Weights of a small transformer language model.
Size: width 160, vocabulary 8192, 7.38M parameters.
Architecture: RMSNorm before each block, rotary positions, no biases in attention or MLP.
Each number is 128 + 24 x the weight over its row's rms, rounded and kept within 0 to 255. Layers, rows and columns count from 0. Numbers have three digits each. The size before them is the row's rms in percent of the matrix's.

# o: layer 5 attention output (transposed), 128x160, rms 0.0397, rows 107-127, columns 0-79
# v: layer 5 attention value, 128x160, rms 0.0439, rows 108-127, columns 0-79
# gate: layer 5 MLP gate, 448x160, rms 0.0727, rows 0-11, columns 0-79
# up: layer 5 MLP up, 448x160, rms 0.0688, rows 0-11, columns 0-79
# down: layer 5 MLP down (transposed), 448x160, rms 0.0511, rows 0-10, columns 0-79
o107 088:117104171147171107132121116135153116127123134135112099133110133110155100159149144132100126105099137123117150109116109091123142170130135132137126151120134134151183159149095135175101092104120131112178129086127154126145152111075158133127182153
v108 082:161149118146161087142127103177145144136117118130118083115096116136123130124142167150109142127125092104118113069102081159137124135135094153130098152130134125121136080130112124098154104134117117116090155137131105119102128138119128159119113107
o108 083:081109138133113108142122160157113141142151071120109102117142153120132092121137086098141112100133137153143132173107150153138144104091124091087099129137137137138072139131148116097066138141165124146165155141164158128173136137120120150124139140
v109 098:144112162166141160139112129086122126099114146125091134123150130145159151121094103116132109116183102146128120160178143146099151107096135102120130108077148137136113136117156129119118163106139172151102082157144088114133124162126109113173156152
o109 094:113125139125149137063121120120123131116120135122137177132136094118111132104167168151109080145112154138168078119077113074143115170143141147162119126154174139177133114138126124101109115154139090109079129121107162134130155109137136089129119106
v110 107:141101109031130115128130140116133122163084133103131119111088099152139128100146156118141102132093136162092068163100143102149126100128125212156128109125150110117107126089142157149130134148161122154101133126123113142145078116133111123149111114
o110 106:096116172163119138113154105189170135103110145128137095118132126117107134132109098134139166130169106078133155102124128139117109118116087100139143206172123115108115141162116110132122094108107131145133134150117153113154132135094144164138168130
v111 093:143111164139145104112126116129118143108096137143187147151132143084133126120165094130122095120167133144124097102108091121148131145131126076137132153134099126106138134135150126143132154097089061137114163128128142124120126128133166131144117164
o111 102:138142099145076170118108127117108142100147138136113162142124132175105127145086150092117110114071115108135153108125143157114123109165136118138154091092147155132091125099170133123129106158134146092111096151136137093144128104119110102118078124
v112 101:168080096131143115128069157138094170113157149114090111091120153148132132120133067117103108131135162129122160077116104151143101116133117144176144098116112109144162118136126096116173101105171115140154135158117132113091105113115135147104122158
o112 103:149122150104158088114110117102134133135148083108138108138142135102153095131125123135114125131116131142140112150091139079104127111106122080117128159088135133127165166175117129113123115136119116116136126076179130158134145173138142137132150124
v113 103:095081162128111145152141108118146132129125120092072151147125118092126147115106119127164143115082147109113121173123111115121133080145149113148140106120104114122097123122142159095084135098093164140124091106129055108136177129097119152169138131
o113 102:103151146119151144136173131099153099144112151157148142122150111121121130115159139141154130161169089139117097136102111183172161144149148183110145136145152106149147102150129089159132161124191128165098152128104135176093135140149123103110121127
v114 099:071133142159109128154134102153081151176151114085079155063136096178103109118129119102110134118120090096123151127128099135144141134099131131142126113118155100155106155123146153127108118111147138144102125137137139115138177126160154148115097072
o114 099:119104138116149109129138191088147065127111115116126131116145134140139130116126125118131143160128142185132080126118109168136115089109130140141179133134139148140085104137111091110092154094123130135121157099142148175133133180102156106107143139
v115 092:169122144137129129141111147135136059141163118098160104149116131102094115180121126082105132107142138116097125130157095141165149067118150106154133089154131111120126142141130102141150111117090130110136155123124082159161142136164163166142145136
o115 089:074132128115162147156125136131114099117121174157142176170152126135134147147149138110142131106106115133122114148111117143143143203160166123120109126051119164108119145154147164112122130148123137086137113095151174153090107120101163129101117134
v116 091:128154139112117170146130098160135106111115124143124122165121133104130129152124140140127118145151165162118111137108149107138139119118141108135140086139103137128154106183138115087158155149102190144156081134178117160132118132079122138118155172
o116 098:104137153120124121098123095134121142118120151150149104147112122153136140164138137156119095128166094105118116157139108128122126156129153156117105126086159140114117144111134122175111116147094112113139136108103120089135172116172113140156155144
v117 103:106077117088183138079084173165129115179117121139115135118128133137147130175099128133126148140144165113162146110188105126113126139112126137125133134157134119098116177165083107095159097153175157104109126129135115106112150105151119088124140126
o117 096:169135132141107102133125113134122103124166137064167132098146129107108136110167099100149127117140150101157107130092150081115115118077127111141118119098073124142125101107136113123112117138103139130130124093129116153139115119146126167137139115
v118 101:145140125151122144148139134161135083108102159140162133140085138128132105138103154141115136121150151131122120140105121095134156122148163145145100142188134116127145159184104159133188125100100143123111110118165132180158136128097099146094144136
o118 097:085125135102111182104099139147136144131105177145133114140126127129125171123108127184108117116096099092139127122164110114141084148089124132136152134065116145078106134133142141119100146151129135124145121148098113114130173120191137116132071142
v119 103:125136123136129110128103160084131122126043136123097107135109137089151147177134153119149119163129150138158099136109147110146145105119149175170091102129118172153119108133112115097146188123094129119159130173163075121101133133065098124134153133
o119 101:151111133102100163079129082160147161135119118126147087135142122130086099101137139149130136128145131078162117137137142084132165182135135145156121166138115089126138126168116124147109101141143116124122129126133143153130163115155107141105100117
v120 098:125137124146143162167148131120131159075180139107141132140124115089121143135126114147133133130111146146102171149102113141117139165134118106123144129131124146167147105104140114130125094084109120141118187152128164057139114093130117193140159174
o120 101:133073139107134110107114118109120121128096121141098124151126132113158110103110157118124134127115109121089149140122107150114159081172149157141138129065151130135144165107147163156138156117177120116108134105147129140133175166149138088119112127
v121 114:177133120153133097163110149117089103072136109079127159092118127106116135111170115129117117099140126127118133101150106129157095138157167157171139107124095133091119141151103121107134148103108129134125159114103175179158108120134183153131170143
o121 110:105120129107135141147115106129119152160105136133137126170127114122139133179116131121131138160089129140124148106093147078121152133112131101141129127116130106153148171175113140092112101115119130099158114056172096105107096144077106125115107125
v122 087:107102158153116108106099120149079111165128147126118089138163107116137153118146152094135154178111164153147118121151086114161132143080140128112092129104165130144109153155135113149107136142143124118130128090111130138135140121162115077156126145
o122 089:131095145128135176109133117124157087128111136133149154061127143153117126158133117110108152102155106121130138152072118112095150124107143129149125136129120153134125105127125099151115105096129127131135108134139098111090144136125140131145166088
v123 094:099135132190140095159142122164069087146139130099165141126115140127107113104098172111151163132146130110138158108090112122137142149109118163120097160176048097091141148169140111088127119107134119151154137111100151130125138114132162133154129098
o123 099:151142127123136140136140152131143130158135123135125179119149111147102143143140103106105157087131108158112113065149150105133068090105163076121144123110120094136120136114099120095096138130129168155111145126166098147099056160125118140096150119
v124 102:089140084100111137166153087119126169120163108147117131111094155131135116126120147125146145113091119127089177172131126137109138113090135183155118102113104151139166085152151144099136139134137150131096134112132153129132158127077114183153153187
o124 102:119132144127150112135096114115109150126143150153109096159112095128151155112097143155113152146118093153123104107139120193159161118183117099123165136156102108147127132103142105162128171105147097158082158124132109123134125189153149091098123127
v125 085:175080121119156118131126145116146128112103125141116156150080098126102143138152140129125175090144161111132143120154152140153104132154095115151142115131189101096131151133111113159117109084088156111138142153170105160131145127146159131139103083
o125 082:099133092118098149131119117115138093099139134090151124123139168114114103126122127090122128112124121095118124161136148126063163138098140109115116115103135126135109099140108177086107130111174142149144070140137156139123133122102128135143084164
v126 089:139186135162127075182168112114170118110148141136110119128125136127126084096127147108119112150110129114133133171114132138116163124080091161122087171122091144145120120097087135148129121146125160134105098126122100132162120158104124115103061154
o126 089:127122140093137152103153149146106136155090102142111084108072167160128169089090126179131155135133139148131105117153139157177085146144130135081112144162121111146134146129131169126158121098158141142140150196137161176143135105161109131166144126
v127 096:093131140114151126123113122106104086148161085100141163160149097116158141071126097154118103096145117105122137110150100150115120107125112157141148114110076141125151111133147102124125191133123123155127186139093169089150146140134162154153142195
o127 100:126138098098160113129166104127105130108127098145142165137110120112145100186117151106132130153118154174120088099075149081149159109157159085124161148125122118149139140126122115108111110131127146072100095116145100098083079159109102130118123118
gate0 098:153126111124149122102111137130143126117128112106149157124105068147126122109136093130082129101150084127097159083123107158171122137134101178109153108119151130105120140147119115125124142116157127130081108118128127160137159113129077131122078106
up0 096:101124119129130139124147089088123164153168141157158135138141153093088153145188122087114094143177095134159082086111156128158142146133146149119141110166147153123151136143081167154128121119136135172161160135123119106135156106119145112130100158
down0 099:139151178145115155117117074178133110081109156128105138162117145139137095103079115104170146095117180122121170133135143091129092134099127114130115105126111105127115088138139099136141185144159126150116126119143088156115119141162116098142160111
gate1 087:156105109116108123133094103154153159172123119155111156137146171133129209113137177130161120103163129135151175151157140136120144085126118135120126118127130109142083117124145163151113137117124139127161119100108147118125121120126162158123165161
up1 091:124136109098123144142146135081112148131156156123166101107074077161103113099091148159172164162144114142135125117130120087110085106101108125121119142142167140106123099150117132128133107149100147079117101152137132148114127094123160097075114115
down1 093:123095138134099129076107126152126167106101182135133133103139135180153121114109131132150145135143095129126129125160145117133119106141082104125148131118117092121091110159148139180125116172143162145131149110103140124095151149156169092142179106
gate2 099:133120130150144138148135094129123137152107153132117094147094165165164129163131118094129111109119129189127108160103133150126155135149114097117133129103161075134154123139115155175107106113108101135131098107166139105121100081120129140149108131
up2 098:141136079132113150127149117129152126118135139116164172152156158144115162101128142142144122131119156133148111136108102141121106163111103129092112116165115101110124151124132164116085118122148148155102146148062125105143147098157117130143083101
down2 104:112157138153081134116109076121136141117110100130151127114122100118176123110118158119133095108123151101160117129128158138123118139128121124145153106082142181121115159132139130111104097108073168154148150090107098123133136165131132124162139118
gate3 109:146144195155110140145119142128141097146150123101129112081115082080111120121109106145126115145128153141151109154119110129121124150121106141131118167101128133116140075143095096174119129155113157116141129122119106157129141128129167078082153151
up3 100:114105175119114096142120133129106118124125135132091098122110083125123122110103137110132102119130179176160094115096147126125125114114086118142085167097111110123168093142118162176104093152094154106116173103112157149159128124078128092117109147
down3 095:110121065111148117137137142120107157178126108148130164171098149125129164168138095135099101105112149128146122104160132172110154123174144120158093105128129128135142158112166166114111155140152139118129100142145127098131107110137103154182138120
gate4 093:125155150127183097104119135135113128202161130159142118112130139126123155129142122146114122135166100129120150094133128139152106137124134175132118140151117170127103097148105131178134055105146123195123153128166091110152131125124104148105155088
up4 092:150122128142131120135153110129145125130096097086102092120143085108143148156099145172148158073076153096135092136145140097150134115103146138144115086146154153134130130159143151142168160106126094098142147144132093092148170154103139164137196146
down4 095:120126128154130139101129126094149142169161134138137143156125112094126164123125129163129129119112121152142109108114093163160096154122092153135125109151153185140166134168147107130150082098128147130137150103151096147152141100117117191108191130
gate5 114:144119128149079132091155122142159153138157106149149124155159116058137102159137135131096166114212147141176132108144150122140121117160120069101107159142101142101133141119108145136135130114148139128122137135146082113125104154107168128110134146
up5 108:130151119109149101109151121136097099123089117141120175115157119178128130162159149117121101102084117134132137083132111108157111163104162137142120121164093122172122138131124115134115146093134143100122107141091095143113083111134124134109110080
down5 114:124115091100069131123183120129116150139102109149116129088166108137134116120164103145116116091137149151122130117119103183161162137139125156128135141131196169095132083119131119165125112134143130128102132136072109143133128124141118115138133126
gate6 104:129096085135114135170125150146144152170104144112113123154130119109170163143121136141148115154136160118123157102130112146172114117113090125095104104160178073111076148097173178158103137130146128170111153133099087166158129139100115150148122114
up6 108:112132112123148117168084142111132147169142128137144150163107125087191171133121135130149101169143118093111136113117111145204105139154098140091138106140144094134092160135151153137099130111175121142102121090131090151144150123079123118144090128
down6 096:128138102140127158111136088115141114125125122106138138119176142107112112143114097119089161108086131190155141129160111154090158107114123091161081121125130169139153122164073120098153106176102124148152116131131147106161120133129158117142097128
gate7 117:165184145124144121144114170134136144120142131106128184135150091131137126134133096144182130119105088123143127142133127098146065137161145127112141117094129162136080105096152166122171107159120121110092136154119090147087100124167129083121097121
up7 112:115091115113125131109137061113124135149146138107139088149161163112145133114077151124097135086138155113133119160145160106088138087086111116176098129163134114143132151157134123151134131092147122134142113102160144088127135119099148178178152139
down7 102:143101117143117133109123101085116130159096170121135126129115103101135130147092151133111117109110123087114091151191141038102096107114137106128130125159119113147118118142133123128140129108150129138129138116161112124116143115084140143164134151
gate8 108:130081126140158131137128102134160144116102103130084124082143116166110065166115094142150141122126118102104133159128104101182132154126137142120134137164107086116130134143094109075147102150089077133113154119154122114136148174140132142140089120
up8 108:165125161151121098150155120117137111125091160125110114116119117125148106141087109165158126104112076123125137167136130136099157126092138121143131149106132173141135145122150167109182118098106087137132134116146118119144161186115122107116156159
down8 109:093109124108145145085139110144158108078133147119103131113113121153110138131106103089119121093096146141100143175120073142144154136120148156150130090106117105121120115122109117121130080099080098137121131123129120092169136186093098097115105089
gate9 103:126137129122130083092123121139111123121132114095143087115102185098104141171131131126091171170154131151142100120133127125150158130130107174160110163152120132138177157130082139143121105140127131142155139134141083123143101179091148136131105169
up9 100:128130151149115130120126140137119103117109081172089130152144155106111093123101131143142129141123159137133125184161120114148111114109150147134090125129134101173138150146113187168138147122128120110147171116086085102135110115173134102122135158
down9 100:130121098089124105075135140142136152104149158123134119134105113105081159119142136106137119083097138144126096085084119195138160117142110129166123149137149110127134125082153168092137118113157128127128115129146132099124092145064116129151055120
gate10 087:144099141071119139144126132111146123097150168155166159164093129182164136097129107126121077118113124131127134146102082170121164119130133123125178125099142137100153099140167086160107128132124136128108115171100152113150131127118161153115100139
up10 089:100136141099159112103107126143130136124130150149106109137163123122151118109130096179176137085163072139103146154114104130081147148166113130146111125119098125159127140164170112147139108125096106158119107133133110128163121093141160121159116172
down10 089:152121139107063119156156152111146120107144137126108152133109125148134128134145146116123098162150137145139112155084114158137117163131113126140176131116125114085136097135134092171084193147147137110126147159099172149097183173143117121102097137
gate11 092:138154141129174140142118124097081174076177107148158123127138151132115110119128127133131119125177093108128120118107104142148115123175137092108152091136076120157118121121155148163111149132153094114130123136111126128197135171101107102136073107
up11 095:135137149126134146145138142110063131092154101185116139139138131128085123126155114117164148136146076093174147098154092111128099129146148087112147101138104133143145116115137142120113144110147098106152148164113102115136125138124137124122110070